{
  "num_hidden_layers": 16,
  "hidden_size": 256,
  "num_attention_heads": 2,
  "num_key_value_heads": 2,
  "head_dim": 128,
  "intermediate_size": 1024,
  "vocab_size": 8192,
  "hidden_act": "tanh_gelu",
  "norm": "layernorm",
  "norm_place": "pre",
  "norm_eps": 1e-05,
  "positions": "learned",
  "qk_norm": false,
  "attn_scale": 0.0884,
  "bias": "none",
  "tie_word_embeddings": false,
  "parallel_block": false,
  "init": "normal",
  "init_std_qkv": 0.0533,
  "init_std_o": 0.00943,
  "init_std_up": 0.0533,
  "init_std_down": 0.00471,
  "optimizer": "muon_variant",
  "learning_rate": 0.00255,
  "lr_mult_down": 2.0,
  "beta1": 0.93,
  "lr_head": 0.00696,
  "max_grad_norm": 0.5,
  "warmup_steps": 200,
  "schedule": "wsd",
  "decay_fraction": 0.933,
  "decay_shape": "linear",
  "final_lr_fraction": 0.0,
  "batch_tokens": 65536,
  "max_seq_len": 1024,
  "doc_mask": false,
  "train_tokens": 479000000,
  "max_steps": 7309,
  "dataset": "wikipedia_en"
}
Each number is 50 + 12 x the weight over its row's rms, rounded and kept within 0 to 99. Layers, rows and columns count from 0. The size before them is the row's rms in percent of the matrix's.

# layer 7 attention query, 256x256, rms 0.0906, rows 107-127, columns 0-63
108:42 69 44 51 25 63 69 56 53 63 58 23 71 68 50 35 40 48 64 33 34 62 41 40 56 69 71 45 51 45 73 43 51 44 55 35 39 32 54 54 43 35 68 54 73 63 60 58 69 47 36 31 52 62 67 57 39 63 43 68 60 57 59 42
099:54 70 32 33 57 64 57 50 30 37 48 68 52 29 73 42 46 66 56 68 39 56 62 46 45 51 33 41 63 64 45 54 49 51 39 33 65 76 44 59 55 28 46 42 57 61 41 67 54 33 77 39 49 50 58 37 42 57 27 45 69 34 59 45
095:42 46 51 47 48 56 52 58 33 41 46 55 78 20 44 65 57 48 42 66 34 58 40 59 40 69 67 43 35 62 64 53 57 45 51 55 58 67 50 57 41 51 49 26 63 59 47 57 44 36 38 43 10 61 50 40 39 46 58 43 34 52 57 62
111:42 34 40 58 52 32 39 45 46 63 68 58 58 35 54 37 72 55 59 54 50 52 57 49 64 55 53 37 52 34 57 53 55 53 37 58 42 56 62 70 55 45 69 48 42 43 72 42 56 40 34 45 53 57 50 37 60 38 64 51 50 68 74 44
109:49 38 60 43 69 39 53 59 49 51 59 62 49 71 45 50 56 49 45 54 45 44 08 34 54 46 20 64 61 44 50 48 41 59 43 57 64 43 50 54 39 59 55 63 33 38 36 36 46 39 59 69 52 60 50 74 51 61 49 58 52 74 51 43
099:44 42 46 42 62 51 68 36 54 41 53 43 55 58 54 35 70 37 52 43 60 50 63 50 62 54 46 54 49 47 32 57 63 74 67 45 60 43 61 49 55 51 57 72 69 46 68 37 69 64 59 44 49 61 56 56 70 30 45 55 57 46 69 57
096:37 81 51 41 46 16 54 47 50 50 59 35 47 49 46 52 52 64 33 42 49 63 51 75 39 67 82 60 34 65 73 50 47 58 58 49 48 59 66 29 65 64 62 51 57 48 48 41 59 48 33 52 66 50 47 18 49 53 69 55 49 63 69 57
093:38 38 48 57 49 56 78 61 50 48 56 61 37 56 62 24 66 72 48 39 43 52 59 65 41 65 44 48 69 55 46 63 53 34 36 37 54 47 41 40 35 52 55 54 37 54 46 35 69 43 58 27 54 36 39 49 43 52 40 58 57 54 57 55
102:50 39 41 60 57 60 29 38 55 45 60 55 44 52 68 22 72 53 38 43 58 67 53 57 44 63 52 22 57 47 54 63 40 26 31 62 51 49 62 63 40 49 53 31 51 60 45 64 51 46 49 42 77 62 50 46 58 69 44 68 20 69 61 64
101:42 57 50 48 53 49 56 40 72 46 71 67 69 42 43 48 33 47 48 41 53 49 56 37 33 62 16 57 59 48 36 47 54 55 58 59 55 63 39 61 33 60 28 58 69 44 43 55 62 42 48 61 36 34 27 67 33 54 38 52 34 53 50 45
106:54 71 40 62 63 72 57 45 46 45 61 46 30 42 69 58 39 33 46 35 35 54 17 63 54 44 41 41 85 61 55 49 56 54 65 33 61 52 38 49 57 51 52 57 40 48 62 56 64 48 67 47 38 46 74 49 51 40 48 31 45 44 56 74
108:28 49 60 79 24 49 50 45 63 48 50 52 36 79 58 55 32 55 60 46 69 62 67 46 51 39 54 37 63 43 50 54 51 59 35 36 56 61 40 52 39 50 68 24 40 34 48 58 41 59 50 33 63 48 42 34 54 61 50 47 24 35 55 34
102:65 60 54 38 49 51 56 59 49 45 67 61 57 56 45 43 41 45 51 61 39 51 41 34 47 69 64 45 33 64 45 46 61 60 68 63 34 43 45 53 30 35 52 63 66 60 23 43 66 77 64 38 53 27 45 43 50 44 39 57 74 67 44 13
105:38 40 47 51 31 61 55 35 54 35 32 48 45 54 56 43 47 58 59 31 30 44 49 38 66 51 63 44 47 40 24 51 54 70 54 48 58 48 63 52 38 55 58 64 52 39 41 36 64 51 55 64 39 39 69 59 33 33 23 55 52 39 54 49
100:44 46 44 33 61 74 53 60 58 40 53 84 44 61 73 67 52 56 39 51 46 34 32 61 45 56 23 49 68 45 53 51 46 60 45 79 77 44 41 24 55 51 48 27 48 42 55 54 65 75 44 67 48 40 41 54 43 70 58 42 60 48 38 34
106:29 46 46 40 53 54 59 30 53 44 59 35 66 57 44 65 59 21 56 82 48 46 46 53 55 43 48 56 34 36 46 28 44 60 59 68 44 31 52 50 40 50 36 67 28 63 65 51 59 45 64 40 48 44 51 30 63 46 50 44 48 40 64 64
101:52 43 55 86 50 71 58 43 43 60 59 50 53 69 37 59 45 72 45 48 62 48 47 46 31 48 50 44 49 43 27 43 56 63 40 52 48 58 37 35 25 56 68 51 54 47 53 55 40 60 56 46 54 48 57 73 40 58 48 44 52 37 63 49
100:66 59 42 70 70 48 56 25 65 22 55 42 61 42 74 34 52 39 60 38 41 44 62 57 44 35 53 60 36 59 42 55 68 44 63 66 52 25 51 46 30 59 40 50 48 50 59 69 64 18 42 47 34 60 49 37 62 47 42 32 41 53 33 41
098:51 68 32 57 39 43 26 37 62 53 70 49 41 45 69 31 65 59 69 54 43 56 72 26 29 40 72 26 51 56 61 48 13 58 51 54 41 73 55 49 61 56 58 51 37 34 29 48 66 60 57 80 60 48 65 54 36 47 53 66 44 47 61 66
098:56 48 68 52 64 69 41 35 44 32 49 49 55 67 42 45 57 45 46 65 41 45 59 45 62 52 56 60 50 30 49 44 39 54 41 53 53 60 44 31 72 77 50 55 41 62 37 37 37 39 59 57 60 16 43 66 55 64 42 62 65 45 51 42
095:68 55 38 45 65 56 62 42 37 67 60 72 43 76 44 57 45 89 39 59 33 54 48 63 43 59 61 44 53 46 38 61 50 61 48 52 51 57 50 67 43 45 52 51 49 38 49 66 24 49 23 37 64 63 50 42 45 82 34 54 52 67 25 43
# layer 7 attention key, 256x256, rms 0.0906, rows 107-127, columns 0-63
109:42 46 54 48 44 36 37 30 53 74 42 53 39 64 59 74 64 76 49 49 50 56 44 52 22 38 78 42 61 35 51 38 26 34 57 43 45 35 53 53 61 50 20 42 50 41 48 53 50 67 69 39 57 76 73 66 28 36 53 57 64 43 49 44
106:46 67 50 43 39 62 40 50 53 34 54 35 59 59 58 39 37 50 58 70 54 74 17 42 39 52 50 68 39 55 38 35 74 49 58 46 74 61 73 40 32 58 74 47 48 60 56 48 22 56 66 25 52 47 32 47 44 42 37 36 58 68 48 52
098:38 43 55 39 32 38 53 39 43 52 37 30 63 35 65 43 35 46 52 51 43 48 45 46 61 48 69 33 54 51 31 38 47 40 55 77 53 66 41 60 50 71 67 49 54 58 47 26 26 58 39 62 26 73 40 62 41 56 53 54 42 61 47 48
110:27 44 42 41 53 40 55 39 59 44 60 18 53 54 44 57 54 48 21 52 30 45 30 65 56 61 57 33 57 53 49 52 38 61 59 50 49 55 69 26 67 46 68 40 57 33 56 47 55 60 45 49 48 33 60 56 42 73 51 50 42 61 64 60
103:73 42 54 39 29 59 48 64 22 42 40 63 54 24 39 48 47 43 26 56 50 25 48 55 51 36 28 70 63 46 46 39 76 50 30 55 53 44 49 45 46 71 63 58 34 51 69 48 44 61 32 57 56 69 49 41 45 47 40 47 59 52 53 71
103:63 39 58 58 46 53 43 50 37 41 50 67 62 44 34 44 63 38 54 49 36 43 58 40 28 62 44 43 53 64 67 62 45 50 34 28 54 30 43 46 60 31 28 31 76 56 42 52 57 57 53 65 39 68 21 63 66 43 36 70 49 50 55 24
096:34 64 65 55 48 45 24 49 46 52 43 36 47 51 48 56 49 54 41 51 41 43 52 61 53 61 56 33 53 36 65 56 46 50 52 44 65 50 56 75 81 61 37 37 52 60 30 44 51 53 53 55 55 61 44 29 50 47 44 62 29 56 65 54
093:49 50 31 45 68 39 61 53 66 18 65 43 84 54 68 48 69 53 62 55 56 64 62 49 38 64 46 36 64 32 63 41 47 58 60 68 54 49 39 37 32 40 68 38 51 49 59 59 46 52 55 49 40 63 32 55 33 43 43 42 51 44 59 66
099:77 54 31 38 45 42 37 46 48 35 63 66 48 88 41 42 57 50 51 33 45 59 49 33 50 54 62 46 47 40 39 50 35 63 31 65 34 41 65 45 33 59 55 62 44 73 43 40 62 71 47 47 58 59 61 38 50 57 40 60 41 24 39 59
100:53 38 29 41 55 60 50 36 46 58 51 51 33 35 58 24 49 67 65 60 65 42 60 57 75 60 32 49 55 44 44 25 63 65 60 39 54 43 51 66 32 49 60 58 51 48 71 56 59 44 70 75 48 40 59 54 59 57 68 45 37 49 38 34
100:67 47 42 48 48 53 57 64 74 34 53 63 66 46 59 46 31 57 63 50 45 48 44 51 62 45 63 51 47 46 54 37 45 50 84 45 34 38 57 44 43 39 29 43 27 53 58 45 48 49 36 61 44 34 73 47 32 47 36 43 41 50 47 47
106:51 24 44 56 30 46 55 68 50 65 64 57 54 51 41 40 43 54 46 60 55 58 53 34 46 46 37 34 28 52 45 78 49 72 65 45 60 55 55 67 37 45 45 54 57 59 77 50 52 56 78 27 39 52 66 32 76 55 57 44 58 33 43 46
105:46 58 41 72 27 53 50 57 59 40 43 34 38 72 50 36 23 54 34 75 56 55 47 27 42 58 52 62 52 41 57 53 37 63 69 48 66 47 50 48 32 62 52 45 52 45 35 66 66 53 78 57 35 42 35 54 40 54 38 50 58 34 64 46
101:51 51 46 43 41 47 52 61 60 64 48 51 41 44 46 37 62 46 59 55 36 47 68 46 60 47 29 62 61 47 52 49 65 56 43 36 49 56 60 69 45 54 71 65 25 43 53 47 63 32 65 63 38 57 63 30 53 33 75 28 55 43 35 54
102:57 51 50 38 57 77 62 51 56 38 64 54 48 36 55 58 53 55 55 53 69 47 11 35 48 26 50 37 47 43 59 59 42 51 48 46 53 61 35 58 54 40 48 42 41 52 54 59 74 47 62 46 55 54 60 68 56 74 62 42 51 54 34 40
103:60 68 49 29 59 58 40 49 55 41 50 45 46 60 38 50 52 48 27 43 59 62 62 44 76 53 60 68 67 53 51 46 46 40 57 30 54 56 54 51 47 64 45 40 52 42 42 29 70 75 44 66 47 40 45 40 67 34 41 32 27 58 54 65
102:48 51 35 46 51 45 62 47 66 46 44 51 35 61 49 46 41 58 39 56 36 54 72 33 24 52 63 48 53 46 30 46 57 37 45 42 48 42 19 50 50 38 49 51 33 36 44 47 39 63 69 54 43 38 48 43 51 36 50 51 30 57 55 35
103:62 52 51 64 61 50 49 35 59 61 36 63 56 53 53 38 48 45 43 24 42 48 55 52 51 73 48 65 50 58 41 76 26 40 37 47 54 47 47 50 30 58 34 45 55 57 59 43 69 61 51 41 40 51 57 62 43 65 46 30 62 49 39 79
099:40 70 34 65 26 51 56 67 51 79 77 45 60 51 49 58 56 50 57 38 54 68 51 48 57 51 39 42 56 31 38 55 45 60 41 45 57 54 30 45 46 54 60 56 36 70 69 59 58 51 51 84 56 54 82 44 40 59 37 84 47 62 64 55
097:77 51 67 41 59 53 39 56 49 41 62 69 37 39 37 53 66 67 56 35 59 40 77 35 44 39 48 50 42 28 52 54 44 41 33 57 55 47 55 45 48 44 35 43 33 63 52 43 45 54 51 44 39 42 64 70 64 62 35 58 58 40 68 56
094:37 49 41 61 62 51 54 62 56 43 24 49 64 60 59 56 47 59 21 67 38 38 46 50 54 40 44 55 65 40 45 40 41 65 57 46 35 48 41 28 28 44 38 62 66 35 66 63 36 59 60 59 58 34 27 43 57 55 31 49 61 39 44 73
# layer 7 attention value, 256x256, rms 0.117, rows 0-4, columns 0-63
101:56 25 61 53 52 49 64 48 30 52 51 55 37 42 61 67 31 59 75 44 57 56 47 42 38 60 32 45 56 57 36 61 37 37 47 50 46 43 56 64 59 56 61 60 38 44 55 62 39 63 77 52 52 60 52 42 33 56 51 40 42 50 76 56
093:56 14 52 60 56 48 53 47 46 28 45 61 52 63 49 31 37 54 67 39 44 47 27 46 57 43 56 59 52 57 48 23 72 58 54 80 38 54 41 42 49 68 62 68 53 59 70 50 54 48 63 37 33 60 64 39 48 33 75 43 51 49 51 26
092:38 53 34 61 62 71 49 62 23 75 54 43 60 51 38 47 44 59 59 37 67 36 54 67 38 27 62 54 54 41 32 39 56 52 52 66 46 78 54 40 62 61 67 50 64 62 46 52 33 38 36 59 40 41 37 65 75 47 56 30 44 44 66 55
094:49 37 36 57 54 41 48 59 53 54 62 37 49 48 48 51 39 62 57 54 56 68 36 35 66 29 55 44 44 67 28 61 56 43 36 63 42 57 44 52 56 53 41 53 44 48 45 45 46 60 50 62 56 53 43 65 61 49 41 36 48 44 35 57
094:56 43 73 54 36 48 60 56 78 70 49 48 55 33 29 27 45 38 59 72 46 56 37 41 43 54 55 34 48 41 50 46 49 44 51 59 48 70 55 47 82 41 40 36 61 58 46 46 58 42 64 61 52 33 51 51 42 52 54 49 64 78 64 52
# layer 7 attention output (transposed), 256x256, rms 0.0971, rows 0-3, columns 0-63
100:42 66 48 45 41 59 39 43 45 70 44 55 67 54 43 36 38 44 40 53 52 61 36 59 44 56 64 57 47 51 68 32 57 47 68 73 50 39 67 48 44 66 33 55 51 54 57 37 67 37 38 50 54 49 56 44 68 45 53 70 49 47 15 42
087:49 54 73 49 73 79 42 27 60 55 49 48 67 40 57 59 60 40 46 65 50 66 70 51 41 64 25 47 47 41 44 65 48 30 39 41 62 49 39 60 50 44 46 45 48 29 33 57 61 58 44 45 60 46 47 51 57 41 49 47 49 58 44 43
092:45 23 51 52 49 64 52 57 55 52 59 43 46 59 61 39 58 56 37 66 37 64 30 46 27 67 35 25 52 63 63 60 56 60 40 60 53 44 38 36 36 47 41 39 42 55 55 53 53 32 53 44 56 52 53 41 44 75 34 69 60 71 43 43
091:46 51 56 32 77 43 50 65 30 50 40 43 52 64 51 37 34 51 39 50 59 41 57 65 45 84 23 34 60 58 54 38 35 50 38 53 61 31 49 54 37 43 58 54 44 46 41 61 58 35 45 34 60 46 59 42 52 60 64 53 38 51 57 43